Weights of a small transformer language model.
Size: 9 layers, width 384, MLP 1536 squared ReLU, vocabulary 14534, 49.4M parameters.
Architecture: RMSNorm before each block, no biases in attention or MLP, local attention windows, hashed n-gram embeddings.
Training: 781M tokens, 5183 steps.
Each number is 128 + 24 x the weight over its row's rms, rounded and kept within 0 to 255. Layers, rows and columns count from 0. Numbers have three digits each. The size before them is the row's rms in percent of the matrix's.

# down: layer 3 MLP down (transposed), 1536x384, rms 0.0561, rows 700-768, columns 0-95
# up: layer 3 MLP up, 1536x384, rms 0.0644, rows 701-769, columns 0-95
down700 085:126135138081170129133135151151080098084099139166137104141132110081135114152100104085105123172136132121119135099086167142187096159142125120123165141133126139168144113130127142102099094142150111094183071068134163116134074156161130127177131100104137133101157123182134125095112140090146156163
up701 100:120094127140111133148161148144155124151112123116152098118120139144116166152145115122120147117125107103120105162120115137089135116111098121109136103125128158137147177147104146151094158122148139117119118134158122096123186099200094121117156143095076099137136119156113138174128122199162130114
down701 083:150153076133097118120111148114140130121095129151106174150145110119125103078139156152099121165146114140146131110096135130151132107120119147139156144128121116107112103137135140130167089129095131122192127145080160121138122140109164123103113142108112146101140110105122095093134132088097123147
up702 096:120101120088092139150115144101107188176122119125113115101105140149162143199147108131148120111108147134152068149123120105154096137152092120134137119125119150097151111096104112112092138132115108162136137155145103140113172106113114125112143135131148144107158115143124120144100128133106175083
down702 097:108141146156103128132132131122192061118140132124164145146143119114094116104118103087087141134122085108073158137166166134143100155126135111167135093112125136095154140145129116130134165127124127155140139094127146134081091119089084097115061135131135068109105135086134132074163129145121131148
up703 093:097100096144139131096122124117125171104139134112150141111124167123124103135119152128121114152099094108120117135110154120132088132106085095114139161140167146124079087163094141152127155139118103131113107140116142124151114075125146154180129158132167157127142133151102150123168158113114085112
down703 092:151134090117120102102132103149115111124108107130076164117135113096114087147095111131098125079138128148127124115159123157130160118138156141122144160087135133131164130129136137112076094089148088111106148105123120161115117137122109138155169130132152117081132166124142156097102121103107112127
up704 099:129106136105130136102162135131103143100133137135094118099140082159087134163165112124152074171103136134053112141147117097113164184171162150168136162155149114122132149164125119134154100127175127115147138114132164140163130121095168140100152135114123147146143121145116134104133141158104086122
down704 092:136125114131131117182119125136145124150133103123135133139142168082187101087105127182120155109134103123196143090107151135142073079102105128110139104100116166146135121115100152110102156122137132141119075138139111131103117110128084136159097156117144111143128130114133125122155123135144169148
up705 094:123154134124117144163140117152134135146129087135124128121098139150109163137129127156143110118150168145124100138110134069141100120137136125132174137104136130075143092178066105095132133141136099163172107097121122130124139094126165119111090116106146149104136090128111146115183106115115124132
down705 101:156136112109111111175147132135139107116150148112120094121119103134132129118114127079096141143132095137155168121143113124114122125127146122147119133113126138125119104137099156123116144135112113137136165108138134151124114122180135084108150167170119099159161108126149187177158073136134113166
up706 092:096078134145119112170163171100134120161129121133111125107125084137105137160110115157155110123143092102125161124123173156121133107108099123095127148131129115144135129153100148117100165128132119120144112184152085101119140141110093125100162159107103135168123112166073159139133119132128072103
down706 093:127104165139163104154110131115152123091106154096130131146090166094154102161129101139122143120144101166115122165137141110141122141112109132182113169135133070120155155123117147132127164146112139131146108150135128139113143127126115124124119097141184085104137154117171128122129092132089119143
up707 102:138096168088128133160119120119120161113072132106129125103105130128136140121145087149142117108137076097135146116092121091145151134122129115136134170133174086150128128174110126133097127124129098137148098139150147128145175122159114142116143140129155160118133100137086105157159151105103102129
down707 106:108144156138136135166133058130126158124076139163149122120128124111144142163154105167152146126120112097144166128120119123108142129108146136162098158159155111133164156128090107141103121100144112149133126133152170142126141077138110117108129143123134169100170104132101088137185155126103108125
up708 098:141123139089121137096101137146144144143209142153122118137137123129116113147150107126159108145103118129143142064130155137160136131121108147137156138111094133119156125118094139198156128155129126087139153156130124117085088112117198102121088136159122167128147162161096157146120137121128138118
down708 099:141122135132092112141123143159091117207103096112155116124146134132123177143150114127171164133101157127116172080119141142112111111096143134150114152129122132160120145102117139060094118118136135139123106097171155144102160118116127095140133145147107131158115150119118153168157138133156138138
up709 096:151115145100163141119155160080158108131135107105137102153121089111092159125162136133127136110137134158080143104111153168164112105138128133111096097129142109144160170148106109112115105132136085107175153091146158121153131135114104136104118183072166109144109142126133129107117122133135153133
down709 092:100135116126101153112084127174132169106142130128128124085128113153182131159094111124125135138120147082147101150143131118128125139131136128150106146132125145097112093118136120152108177145124164116104111147137095128098106138115146119145131087170122122099104119170098139121146136105135101145
up710 117:143110132128157138118128136151160115160146119137143106069130146138118113160128086137143140145155112149107126129109132100144135134143128127108101106092132135119109131158110129152112130109207112135155068142119144124133134115160097164175098117132137112153178117136082102140160132145110105078
down710 121:148098139107158157067163143140140132108137177102150191143101090148123104126139145125136176129114112110120141155104132116166128130142102139103096117132145086100114123114139124153112154130087135109109131118162138128139148103166126071136101151119117144159133124134120124146106101146113127129
up711 091:099134125123072119124162100090154136185092153094133115122111143119105145137127111109123141064074115108094134112124133102126089124123121133112144119138107114142125128178138136120069144136112155181151069121111108118151181148125121172142167105079104099172143163131110152147158095130153131119
down711 082:131113128140132144131125158155102132125124111170045114135115157124157114126135123160098105190103116128171157138143136161092147148131123101171104134131148148118164100097097159090152131136144122126122184126112143124122116120124137119112119127170107137064118124119164099105116150081136120134
up712 095:077154136125133115086137175144113132157139053109157096080128115127104162116156079126130132134093120123084118136106118141138153160097114141135085149149098121120138162150124102090125181134128149113097088146138143147150109104130155130109130116120118120158100110130117123147146145142128142108
down712 095:143108145109166089160099140154111113157169186153120079114133123110129113138111112138097099093105115140129142141138106091110172137119144128130110170141110137104119097123145130133168069104142117098136164080096133160128179125125118106137139138164065112135129138105160186094124109111102134136
up713 092:100115109144134125141109125118113120099078158105066140148099115116136105133116110145138145117138115133094105110120175097102135161166122133125118114121137126124120166151140128075139113145148148096141129114180117094115148118117089115104180106136132097088112153151128158156183118157147097145
down713 087:132099141164104125168134154151146127151156099124154109111174116114083155157126099130104118137131136121142111139133082116115139130139126106116155157130139183171126100137107138144110124114143125139125131153078151158154132093125138124138081139161099156156096122132087131098149129133118177129
up714 101:159125168101115122084157124109136194139087164117075128167139123127103129119126155105069135154104130144107133093100111105165130098139142112153164171075137124116139149144098147113121112143143131149151132111131107144156129128163160122119147104097142090160157104119079095153134143149141159134
down714 100:120100116151162140148080142090135089129118082128168118124144154145128166099150127158168111136102108150135105170179119174190147148100175115149144144160149124095140139128133086110140131120163145105193114138125116109141129121134122137100121117136151112120094095096107132126113122127132161171
up715 101:092124145125140111144148123128123123141115087125112154141141192149062151148174116134160100157051131144154125115129122143107095098084100124126141140167115127135082123142133164116110124141170088121116114137136161112112138133172148134131122148097142113162129148122082140161110116104144093160
down715 094:145176160105152090146114168123096113122150183163093088086125124148143133093119121141107092109133125154062134103151120127120131126158117115144153085084164095116131142106141142136141095150093135080147164118122106171141169134103103115127108108129108141152114150120197141127141129086106115151
up716 110:146122129061128145137122140160094138190140091111087087143140153161141145143146135141142164109127142180114135155101122163144120131115137135119150106137117138144123128138129120138122129126200130105168122125115129137109160132156084130124138120107120101133181120131104100140126118126171105112
down716 115:124145164081109120084144135144153082107146126117093132085140118126134153108161095084105164078093130125163120141146138132105122161119115156125134149110166115102123143118135124118106093093092111119146145118128150110113102137137124114125154171133139132132156124128140118187132116129132108132
up717 098:112122147113077144142127138095153135124121140091167132140160138147115147145135144112103099127137128124090124138063150145198149104155114143159179152112120086160136173167142124108108156145152137131159127146115126110177166107130142124129131100132120138131193128154109111135125173120150141088
down717 104:127098125104136128106124145138136089083124132136113164147165089129145128088140109124099116114129153127138107109140082123132102125137168143151105132127143151147146127120187142144110116117138116115161089180119088090080080096120085141137148103136150092154140134102127132106127127147119088123
up718 093:130114142159104124088123177095132119140126126097127136135108110106102131167147083150144113131140134113065165100114115078117118153129125117164162166086151087158100130137128121107064120143149132150173117116125110114082157148107145091094113133133153138152109153152136136180132130130127105160
down718 094:129147130107124158107131096157183150138131103157130136121097141153134144103080127100083122143158132133163113158148121144178122142146090139136065111148103115128159165127114086128176129113103160108129139142114142158203101119142079119161176105131123133120150108145125111103148137128098127099
up719 093:109104127134124106150140126155101141104085173127064119148119144168113099129148125131155081178114134116147036116134158128131097124119167117166138164139132133089079080129122094089114164129124169163096110141096114121134134130157186138134110133120117146098141111135098106132161123105101152150
down719 082:144148167129135144121102149107187110167155096118159139125130109110117170143135117118105174111125115165114190120109108122162153127152089117114094122117122132123172174139132154174118106134144117112154161128139143131147140126120097134113134145141146147158112112107145138110114150147115106105
up720 100:138092115135155118158162118175094134124125131129122100131110106122112116116143129175111104139137103096104101123123138145075085137124118152137145101134122113078176133139129136091159126184149159096121077128130143158120131106108104126143118139118109128131126120155134128123131171157169099098
down720 093:114134095115152192131140117159205141114153166133126084163122108147152114117111107108135107127096157178149121099128103106153142145111132098137146156117132135145103124123124109134140119116115120112161158137117123106153128141120100149120097102111122187098159132098116187104150134090097117107
up721 098:098170179060123129118121156111154166136111125154130138118141171123162161148155124162103123159107153113159066104158123129148101156159189144169122125122128105155127146149111118098168138133131141144135130107119088149120167102136085142141146087105151100146084094165092128109127127118135107106
down721 102:115126159133126151130126131098133137130134157074076130131151145171116143117101118113111137134133147109100110106130122186165122117110129120159137120135129077145128152108116112103094140127177136165117154163111135147110147124156141117130174089093110136110097152131147108121135073111145163105
up722 103:096130143125123148126123146166119135124158109139091144132123113148093154145112150113132087093123110148124141179148110158136145085124133149143132111144151101139134127123125124095092131122131133095152103138103133068117108118139109126113155133135145116108142167138112132081172132118097150124
down722 101:158130138139126111119112183057155107171092104129161127140172167095086171162131101176187157185107106152138153178157119115110108180109108091132136124118126129104108171136112108156109111085162118135147126122156109113118155166128144123131157098116134136162136121181097146120112165116144108117
up723 097:091124115127123113174129134128119121146107123106119118099133112150100128124186120155144115133122082135138128159101111130120108152169139113125134145143136171123149112161161178094115157143155104151138148159159106083163138155123105149125135128117147106118106116146111112151128182138107165095
down723 095:107121166115128119143160134100104137126176191132176120090142111161118139122150107120117108133133114139096106118121088109096154157135119103110086155108097129112165114120130091123109096070087098096080164137101099087176118108127167124090139131135117128140141112128131090148143124100117137123
up724 097:139078125076128163144135154162147089115114115081089073160138111126092139123150138129125105148096133131102089138159109153133090146137105134107132090142097156126155134177117113131126142167117158156120140146133074108120184128104123150102134137113165120147122162175115134094107108125094142137
down724 100:128117117102108149163140147156150135120159100144170153090146093129092123100165156128122129116146143074117127131140134121135101136160161133131118131121111146137169138136169117083148086078099142169066111113126128128117109123155160124079106105151120115101144165140185147100151109130120142125
up725 091:102150130108143146094132123181099114095119132144116098120130125146133126184130066115105128124099130095105102080132153118121121150141117103074138148136135107092118150110124132120127123114132142117151147131121106108139153087121193156107149150155138137191112128137133136097123156147101101112
down725 089:133113108117108128133105154135151119109103172134109160119128141138122142120089142136103159092159103136149125180148083102091134149121136180119191118155158137140118137112132132090129090113156145101118142138138122131142182139098112093134131126123113114130160146148126136115114136153119128150
up726 100:143112154130142144114103109183121159136134104140104111107146148163150148127144082139104148159113144123122095127143197126130112150144126168125141122143135084133149158091055176159111104161149104093158124141123103086113122111140132157149141134124111146093140096146103117152148121134134141120
down726 107:163138104155135147135152114089120155100127125091149138085133163118124139135089129085136125138126128098128120138171129139105101109137091100123150141142127169144131116065173101138116125108106164123131108109106129157129136126139188105088126137091096133110075139129133138139072120172165107118
up727 092:151142144128138159130157132151165109125086108095096102099101137137085141137147128128101139127118133108138146161133106092142110130097135104163163141148126153120125104099121119158127151110117131133113141120145130092148140127116131110138106116128149127124139136146128171122189133133166135137
down727 098:101135086095130150108120092140169132096159135123141152108121117106120114123132131118099143138119140140124158156179147154076102113189172161137153142083097140163134090135117144112144099078143156157115144119136140115133111094043126102134115079179144113100119127130154114165131106122155142111
up728 103:116151146135098109186145106113109121134110131107118109040082128153058151157127110148145117103145153110094095128119122140144146094132137108129124116149140117171115149133175116138105127129144095115135075171153134125144186140144102117109095143123089145153153151154115192144150136161156127095
down728 110:171165143135105087144143165088146061112164105129092103141084098100144126130129097133122122123116143130120132067178115137136111098137138126136148111115128132120142137099138103142127125147123144114153074068129132116132159095151116157104123108135156120119165152109112148135131099132132128131
up729 105:123117119081097138136142123122150157124106111096111099113087136127129116125093123152175140125140110134099128122097151127144099166156151132111196129143149088145145084173139106119143112155143104133154099141125157136126141131146132144133134166105128168078132136150135118165152137136148124145
down729 110:091196058143136167123136118146084152146140151166151114132090100127193135141087148172133159144155171135088126085141129173152129120132138116093121122095168124152115150136110120140133139126101119140148187141124118156083153106116132134130125110128148141123127105113137158117153119139134156158
up730 102:138117110115126140103149132157163121118149143119076104162097114084106148167098136127125132144140072095129119118136184161133082120132172088127163133150110088156071132171130097131119127148138152146135136151093150103085165104127185133138169129152110142091167122103141102100151122121163164155
down730 105:152127078132118112139111132114133123093141127127133120128114153123135120152126101102162137119141125117137127141131139122139139136148087158104083087132100134136136139130158135118173121126134126121107115121146117133098145113095102137147092166139154147135094149123107146152143121160110118125
up731 097:140062132132131149098163122129150120130122125107122102114125092158106108139163110101114105124130172062171139110111151115153088116130125173116141147176141122136084118135102137138120117101136123125128128086101105097152097136153146115116144132119131132176154121112070128118175110123133087119
down731 096:119172119118097124158135135103124116135166142111143136126122149141118139128133169141121137105100103157183150117108142154113138133158085159075110128144178164120122115103121098151118147137122086137141126113134144122101132132090135156120102121144114157125096126163160128124112162125163116155
up732 108:105099149099071138106143138111110099099163083095149115087121147134126167134146101139150119141121144134099106126081104128106151132163138091138126104147160136125111149107135147102181127128123132116112139121136156097160144082148114110093129131095103154134152102131123099140142111079092108119
down732 108:128099179112140137084127111098130117101138104111132167111153152111129116107099135131152137130123127109142133130112080163109132151099123123162123093158109135110158156138141121133141121180092165139114162127115128107113136128137140172103130146077142141099137116168118139106132116113110133145
up733 103:096130120108110148123181151103182180146110118112119104109112171163135167115110077134145097127143113109125128121126117100141110131148162124121130108130130127104146105107136177106126124137127121125138082114159087134125143142136143081148117118103189122113143096118076106132132136127099112099
down733 102:147119113084141107120108156148165116130133108093118131135114155118120139142083184115131109117135128101127099140105161131111151144090100116177134096122119156167149107124122142148060125077112111141087142101138136111085124120122113139094137119120128150124163122113162128154158124116137138139
up734 094:047153126137120103103120140128103113123094127128078138120132141175127110121130145113126160123088105133129125153123197129107099162126093133193163101114175118090155079139162125140146152135136119139138129106111089092132155156117109140162140146136135124184137123124109149131112106127157121140
down734 091:154137156158137140104139139154142115125154103119128129124122130124096145134155098139116133109119133121149174156114109112097157127148150093118111100122115112168130134137118135168107145082172147091114158132126133111114138119131150173100141129162104072118096125141103088185105121114150124142
up735 101:093141148111145164095147148114142119111129131099125118105157153138084125116168091143122128126104117134138156135121126084114093096121159115126163172109140097148113145182141123186114128138155146136155129128167093144172158141113181120058098136115090134136139097150077175184173141164167109113
down735 108:098156104146128153113120127112166150134129169109134132127116145085124144109134113163135097135107104141136118140139121129087126087134176115134111156114122113167134146128108121131150113098141146121120125157117107114111169131126159132087116117167070159123134093146103148160156154168120116126
up736 096:137105132167137151148147115148126160149134133156095095083058100117112149149152114126118081129119146114120121137061147117149096153149127156105128130163143113122139100153178125126118141151168150200178084134100117146137176134134118121118095131116178143151126157146128111094122097144127178116
down736 102:134143144136089172141175123129131080122128109098097081102084124117152091106138119121120105095146138120148122136148141159147141144135087117097082130108139120112114167129145156166098087137160146125114109155143092138139120132119126136119108129110115107103123128163128173123152131141092129121
up737 092:144103133106103091117153129051182112109129166083110138123095121127122136137116120158150099089148137131129091110090098143129113106104107118128180094111109102109104104137104149163140143173137137150116147152129128125129169134134149124121108110139194124151153117121131099114131125126115118149
down737 095:159106147083123141131085153171105149172123069159154099090127176095109146092131141107173147147128140113108122132100152127136113141124130155084080140127108179111151121122131154141114131121155108140110102104118111156139095098109108106108177128146086134155111083140087129106105143137126149137
up738 093:145158148115159122137125117118164156137155117122119143128132152126115135174128115120167145117140141147134106087105117147160085143157075153140126077151111143084096098160131129080100128137156134115157143135131080093135189110129153146137147119159144142135177122123122122089118139124104116134
down738 099:172097135142146147126116043074093117157104149089102120115138127141121184136111104117140119116096133135123125133150117137127128107123131077098158105127118139119155158150161120141127121104131141088104092120111150118175133133103128144116094135126135160168133124130110081111141158174146123145
up739 094:124114142112122142155079084158109143199151163073113121078125145135100150140094112123086068105132143090097115157129137135138140110088112127112124148123132113137122094148110139144149179128116129116123084121144129134129153126150179147131125148104102154141162133161160180138151083184155155127
down739 096:120128132099134110073145118127108130126126172168064129146096119130099114104139123124158130154088134144117135127092148108106111140167110142159104135122116145136102097158096134096131092150140099139122111143124134115138121110104147139142125141150149115106125109098080129153064183127117098142
up740 093:106120147112152127155133126153108135123116151128123095133116140135118143116135115160135156134171136125086123115098123155136115125093133153184092098143148099160146144116141136148135133147119112103114135148142121122120160126149157113133108132091131147162165095176145178110116129189109090117
down740 087:131113086125139122111112133147158109105159105116066123139130185121158119111114094147136097183127147141137174153147109130132140142135146126150158135102118113124108140100156117129108106128121147140121105146093109134150100109119166139162099131128113165130108121146122070069094146088129136112
up741 089:161126165141142147118157180144143153154116093122145126145133124149132136122154156149169146135076087122128146119118145124127097130134099169129112134153167144128172091131106163113154103140105073138128146109114111107131113099115124121102135146105145134121171127142130121084123130148145113101
down741 093:152168152169142135093113130114117107101124115131147130120114094133152106155124144099155142110116103165117096144121140103116121118111146135139099096116097143177143136107142127147139092082158080113154105065102101141129087146043116093122124100108122165119160120111155112145121154148086078080
up742 103:101100155110064125127123103168111147119122091149092133143117145155105159118180119142128088179111130061122135137107091126134152107128117131119115138137158149122121172146133117090118128214183089125129113158150120098153139146126155139112126124129130129148126132129127172148181099114135096082
down742 099:138103102144130107153127125122125134136142142143106160141096115139166144106116117154110081088118155115142153139086086163100145138146088108157123127096122152154127135140117097153125171129149143138144098183165125086124131167109119143097167169092142067150095087091142123178107154152135163126
up743 094:125113144110103110080110098160128117155119110122112115096142155166140176133131102103130110126154090125116084092114128134137116109176166144186173147112136105090150149107148136114122144153121144140133118161145148129133098161139123124163091178147166119128169130139138111139152166143147134116
down743 094:084130138127092149143194126129119115138113166108148174172125097113134144142124100139124143107129102130119110115166099098130116134110095115173135110108138125104117155125139139138177123168116110115138150113134128112147123133128102126107143088126127094115146105128160113120114111182138130164
up744 097:102100136129103151133182097112127112122147103108164081148136140110118100167168155129093074119097127114179122094126110192115124111137118115132129158169107123104161126149127137124167105129133129141140148121119147161144150146149106129093094134161123105133101132128153101092164160125106104109
down744 100:136121130152149133116113129134138098134146130105119159134133152113177111149129120092136121167144137152113099086131159103108103147131106144106133128130125154102106098139164113119148147146155125128147093138112151092111127152114114147137110128117102100130116134134156136125208172122135096132
up745 104:138115131116099095149190131166127087122113126145153118145109107138147148135137126139123080114112111112132117129128136158147138148122136164154166118130103121126131117142138107104136158143130138143115093109136155126129147136129084157140168191111165149132133110165147132124138173140133126148
down745 100:083155146121153097124117149119140099092119133090145090119155096090109107168146145098134152139152126121134112113142116152131087130143151145098116129097076102147134136171129092140136178088091115150120108130140156126124080144127160105131112126121128106134098100053120179141157149113160157112
up746 090:149094129134115147112145130078115137121131181076125114102108169141126123130085105147102117123129132128125165156152117116166139152120106126150116135126164116115108145128127129157147143114178158098129164121114120132148110116120119130083103123135127174091126112124105105083109108143094132171
down746 094:090137113108124103137111136171110171162130120122141164135143110129152077128168128110090109163125146150131144131116161120121131086121095103114132140123131131170124114115148099143134136161084096123106062149137096170122198099127140078118107115126116104165136159116173117137171113108148097089
up747 109:109151170087081119136151155142152117167166087128150126105138171129108155138133125121145064172130097159139125117092138137129153149126131117155085110169194145106055141132151145151133131098156116139117129095090097083126149083132161095175149141134128169134169078133133168118132177125087132091
down747 109:129139103158103139151119153117176129135131124125140126157146134089097135149180189105126140124113123154156147130140138186112110157122130103166118110147107140144140154177090098141130160057143114134099116142101148143119183137093139120169139145101145143127092110121118122103125180142106129123
up748 101:113113193089090126107122137105134138125136135098115127161127146116127186159136125156140156193106141162141133108122133119144135128128140144133122112136132102145113157129142158138153154151117111138109153126116123080092164119146100141168077161135125087162129114193139125131147130149186128139
down748 098:101100119110115093138110123176149126094127092155116106162094124098160101147106126112134095124147136143149094124105143170137157116096135136168120104118098143098132080109095099087109120143118137138156150112090120110134129152152154150164155080115128154119134105119136119154130114115148185097
up749 101:107092135110148158104138104139139136107121127147118114095069129129107114148139125094109126138130118165155134123085144160157155137126145150162093121167144098145105145182155104134154122112127117155140125156139163163148143179114128153122106122134190132141134100144136104124174125098126137106
down749 105:143116178111173086141149146133128122132137177109156137107158139125128129128136093117130135125127114098165129139129139164105133149084122110107096133136131100121129126172138129149140112102130116139123132128086155126104136180102149119091132106124142104194144119136148148168147109051131191083
up750 097:108139125162128135138097183138126103183131092134096136158100198109120145145160118159149129099121134113067147165122129084103107153167096151134115144122187106096145170115123108124094135143147109129134123108137101126102138165135098083093124099126135131161122137142129155127113099152148082100
down750 078:136085152131103139121161101151150148092124140128175127078144084137132139134099117115119125150129121168171103094135144165167166114095160117151174101117071151150124125158140129128158116119117136107124118139124144115173126133106139131130107210129109121112136128141138092128168148116114150143
up751 118:112133105090093156152129120158132093156129108145077110147131135139115120131124121150125129116085146149136135119074102127118186119146158159105127137167155133121189122130091127132123123139126151143137123116133126156163120097140103127132107182107132145139138119153132166146167117126114070097
down751 104:137138105099126132123119129164164134143151130104130121163107148116095111150152149176165153136153130143085136114103106082084195114125122140111116138122142070135165124118101090140136119155158150105090120136130125148137095145113118107130135117132159119146137155124123146106107090131113118134
up752 105:121145146136099140165098128156149178138117126120144097163105126105106153184151131129137116149127150070101107132139110129167136132111088128131091109136105186160110113154085100108149095148117097160145145129121097111119125106138171098138076117101093114146131129132134076115142123081106139170
down752 104:134067148103149103139143122112109100129103080153122137095148124133122105126110120101168138154145133128148172138131109123137095108187132117116161112138150131107128106134122186094120110158169124108126107119169138124114071115123125137100146140140158153165077127159116164137114097169144130149
up753 093:167101140137130133152137101121135110168150139096123125101126104143106131126126104144145081095169150109135166112133131138115114081124143108145113181135120106092101074099125127213093150125135137162125146200114091164091117086104108147133064151147104130147125135136102128133133131155122100124
down753 078:084123125118105128132127166133134148086106121153157113142133099122155102130138132151130176132101143157152122153120134128145140154144093119128137100116104129158110156163154128046146134113147128099137124096154150093163133153157106104141206105106140120081125092138173135100147137119139155163
up754 098:123103164144141119118166130128131108117103134098074120084080157103077134124149095105142131164094073142086096118131110156144136102103158130116169123124167121116130110133139119093128142118156085115118107080167117101140118125160102128125090151101105147184149117132114130119137128134093139146
down754 099:131153145108164112138133083129090127095110138115160165135140181146113159185093145154108132111107170125148122148158107160138132125101093150117127197127105138135129126108143160121139090100070117112128120133103142133159144154085140158103120113090104124148107131097170121114119109097100137125
up755 100:138101142150114146101160111155133133123076130102137117110124083122145145132131122152159099154103128084144128124113141126120115115082104163151133128142159148117127120112101159123112149130144209117149106146140149128147163090136106153165116127141120119193098128127113146130143133095132122115
down755 087:135077123095165119153116137105139106155161119138131159161153146136155133164141126140101173101157148161105123116107104139131148120137149121158161177139097102139115155158145130137150128128111106115105121135119103105081146156100156119106117118136154107117166151141133145107106148121115133141
up756 097:109126167136128136099076157101131141088115109094154139110145111159121152130097099170072124103147096133116132110128121078143112151149142181119095122116130114106103119100111148115133132101116148107128148109137102124134086108136155103160117126174096087107100143105110159140131144121097115169
down756 089:129156107127117091157185117146166122140164146173073120113102148092091107123112138106194140141091127153113104144119124161114137085101126088148138124127135134107135137136148102129119129159121121141111153111130155154120148154113117114141140148102132138161175097120150121119106129124127135094
up757 097:144100207129118146163123103112124152126108076132137130118139136144132123143114104188144100161129137129127082121112133102133107175078114104168126144168135131067135130112140147135124174110152127140137145183137105149110107094127113091108093134160145158127120146111131146120178120154140153136
down757 095:085145152160138137136111120112148147078137157077107162083113160160106136168133147152088138117157124101142139125133133154086155163153121092154095122135145147125093135130164136123150118119132142143128144161111100098134169128132127120141129082117092149137095122120117114170078138103105111148
up758 102:114138167112143131118065114148108157106143131115117161130105138141099105112147095123130119130067125114115089104147122151096145138115094169119138144099115147124105114169137124119118115147156129138133148134110104056115118105142144163123103130121133104173132137152139103081177114112141120123
down758 107:118138127157138130130141088145132130102124121117114166160123118151122102132138119196089129174113122110087144113130106132100147137139140123104129142154127152132133116101129095105103126132098101124097117155071113106121116154163138128097115130099114123116149150144112091113117131138122146139
up759 094:161139170094155135081163123093145126119178151140111104155140128156102167152117101136158130100153121152116106105127106127145147163147110113116093160130181091094112148151099165150119130155136134168151157099147086116164115107095172093159095186163143179169133109114130118104127147171111145125
down759 095:151104130163082166120139100135109095109086161119160114140132134101143127100134145145140128140163067107131113148105120124098106114153138137099153103167127152155121129120110109108133124116094148132085120124133178146147163096123120136072152139113137105098140100119065104154125133102166146117
up760 098:091156132135075085093141104106169139152119103109156080120138093134135164142152128132143142151127094098082098124159183143152133129071152130118146081121101135079156151140125123148144166139129114094149096128148104100099137149131108146098105115089159127127128117138112152138164141146109126121
down760 101:124093102098118114178113135126161149178107138068131137162125146131133126141140105121180126161120161089144144084111127113122138096094108096123106113085111167118145150116118136123142112119148126126105085139130108117081111188098102166105149148128150119173079128134112117104163097152162106166
up761 100:107139145096104160144115123116117164142157121155143101106100155124124116121165149112119130137146147134106066127086117136180112097158143133178125119158125107080078165151106179116120143113129112102145157160140134126120144143118149166107098136120119149123119069137119131106092108089112120138
down761 100:166146155140102168101122119183145140127147154108189141117137121117139138120133146124130114147112096148112122150146176116148148101144096120172137151150141105124078114147155146121139110117142132114110135133129116134125123159140115127117133115124116118154104116093137122083118136125104117137
up762 089:144124169100085066127116096115127104142146139123135113152094126167076120186125090129102104110100121166116127091113152098146123163124080128121095147121134156134113140146119142128146142139131163121099141120133118139164168142109135130125149141112114120112143102138109135114131115151113118077
down762 091:140113124132148126111164152133129115131128142150139072131128103107146117079145138161166106152147119104118146065109140110127188173125128118085137146133137114164127124123141135099156117140120111143104132105132123184106074080129128136136181147096144120096163130122112136101132090142118094105
up763 093:113111135079085124148157148152129167128145140102123119126132155130142101145098082119125102111121155130109152122127138116137151177128106093133142162129120145135105134116124151113125126185158178137116149160110107131167151130156164096108073117139165173137113104129115139130136150142118091082
down763 098:131140123125114141107137116117132154151076110130101133113083127148144093173142142114087117112114127151168121061145121101144098113134142120135091110130148137129121088161157072140116127139115096126105111120139113093139153104150138134111152139102101146151155087140123103113149138135160125138
up764 110:057079116131129155120147153133138153138141066136113117131112152150106110154080123125140116169074127128126142120099138125130080130150093114105131132130166116094122098114138136149088105129147097147136111094128099137124151188155161101109134151079150114064154095137115161131131155074084132096
down764 104:119062059147113133152133104109133133117119098168144132134138114182107118135089136103114149098103154098134130089098107178158120133142096121151127148100095117153112112156123115149140136090122077090128142062141121151112118169142158105069148156085125144123158088138174178136126108111104145141
up765 089:128127165115103117109088165118184110126131158113119128127098135115145161100101073167107129102110092132092140158107126098108145128080105143132134092119087090108114137117148082145132124147164176114106141158113098148173150126127107118110106121145149080091128148145138134147143110145116137172
down765 086:114120105150119113137174103150094141108142089198117142114135137099093134152124175110150162149174172139160119119132130135161114125148143138095106178158162172138134162134103171110099127133112114125150107118116145122110112126124165132125151128080131145150145139136086131110125106110131120131
up766 104:130177127112140159132115140144148191116158089108087136096136149169139134135121103189147114169092103146120089128133175158143111101155113156180105100132071150102148113129113156112133179155138136136145146124127119103146138127129115138099144138079109072146118129147109088109138134153103147156
down766 107:133095157087130091132113090138119117114114084154197106088129163131107118097120113091139141107100128095110122179121097127052104161112161130148133122186093137126152134163110117105131124087162128154158130117136127180180090128171111146130158117121140113157140137133162113162109126160131146112
up767 107:135145161088149161121098153116133157127107103134119146117088155154096173150124092175125142135101149142112122062075170144156097159095137142113098096124144139123115142145158164190147117114137135146177117127143085104182102139123098133132132154113128124107111133151134120171141151103112140131
down767 103:108110102149143106109138115107123109135178137134087132113105112127137141182169158090136100105121101136125132133158100086117136152128137154087144120151174136148127109188122091110162155115133118146111123103115118153136133156153129118126130100103094136131137135115126114141138188123156129154
up768 097:126086154125134137096129109139139155132101101117116158101141105126128095152162089148146153132114116122160087085091142138161133110105115143139168132147159130133127179157080133095121108151186135151109111125107117129100145097149145141110122131129139136092099109146117136144175128126121092120
down768 107:157127134152116144115096119108095148146125150114125178140175161122156166121105136122140101150097081137113140159151094120088121108143118091142132129130072113179130128115128121151165113113117123171137125142145146120101096150131097101123114127105160143116159128115107127129111151148128123126
up769 095:107171114104135132093099118124149128158113099155143132096090167143143137170142090125111111140097134164136126107123106114120103154150146089113182132115104161115142132185151102172127156169163112163132159138156101109166161129135142145185100105120171132104123094153089135120153176113104116169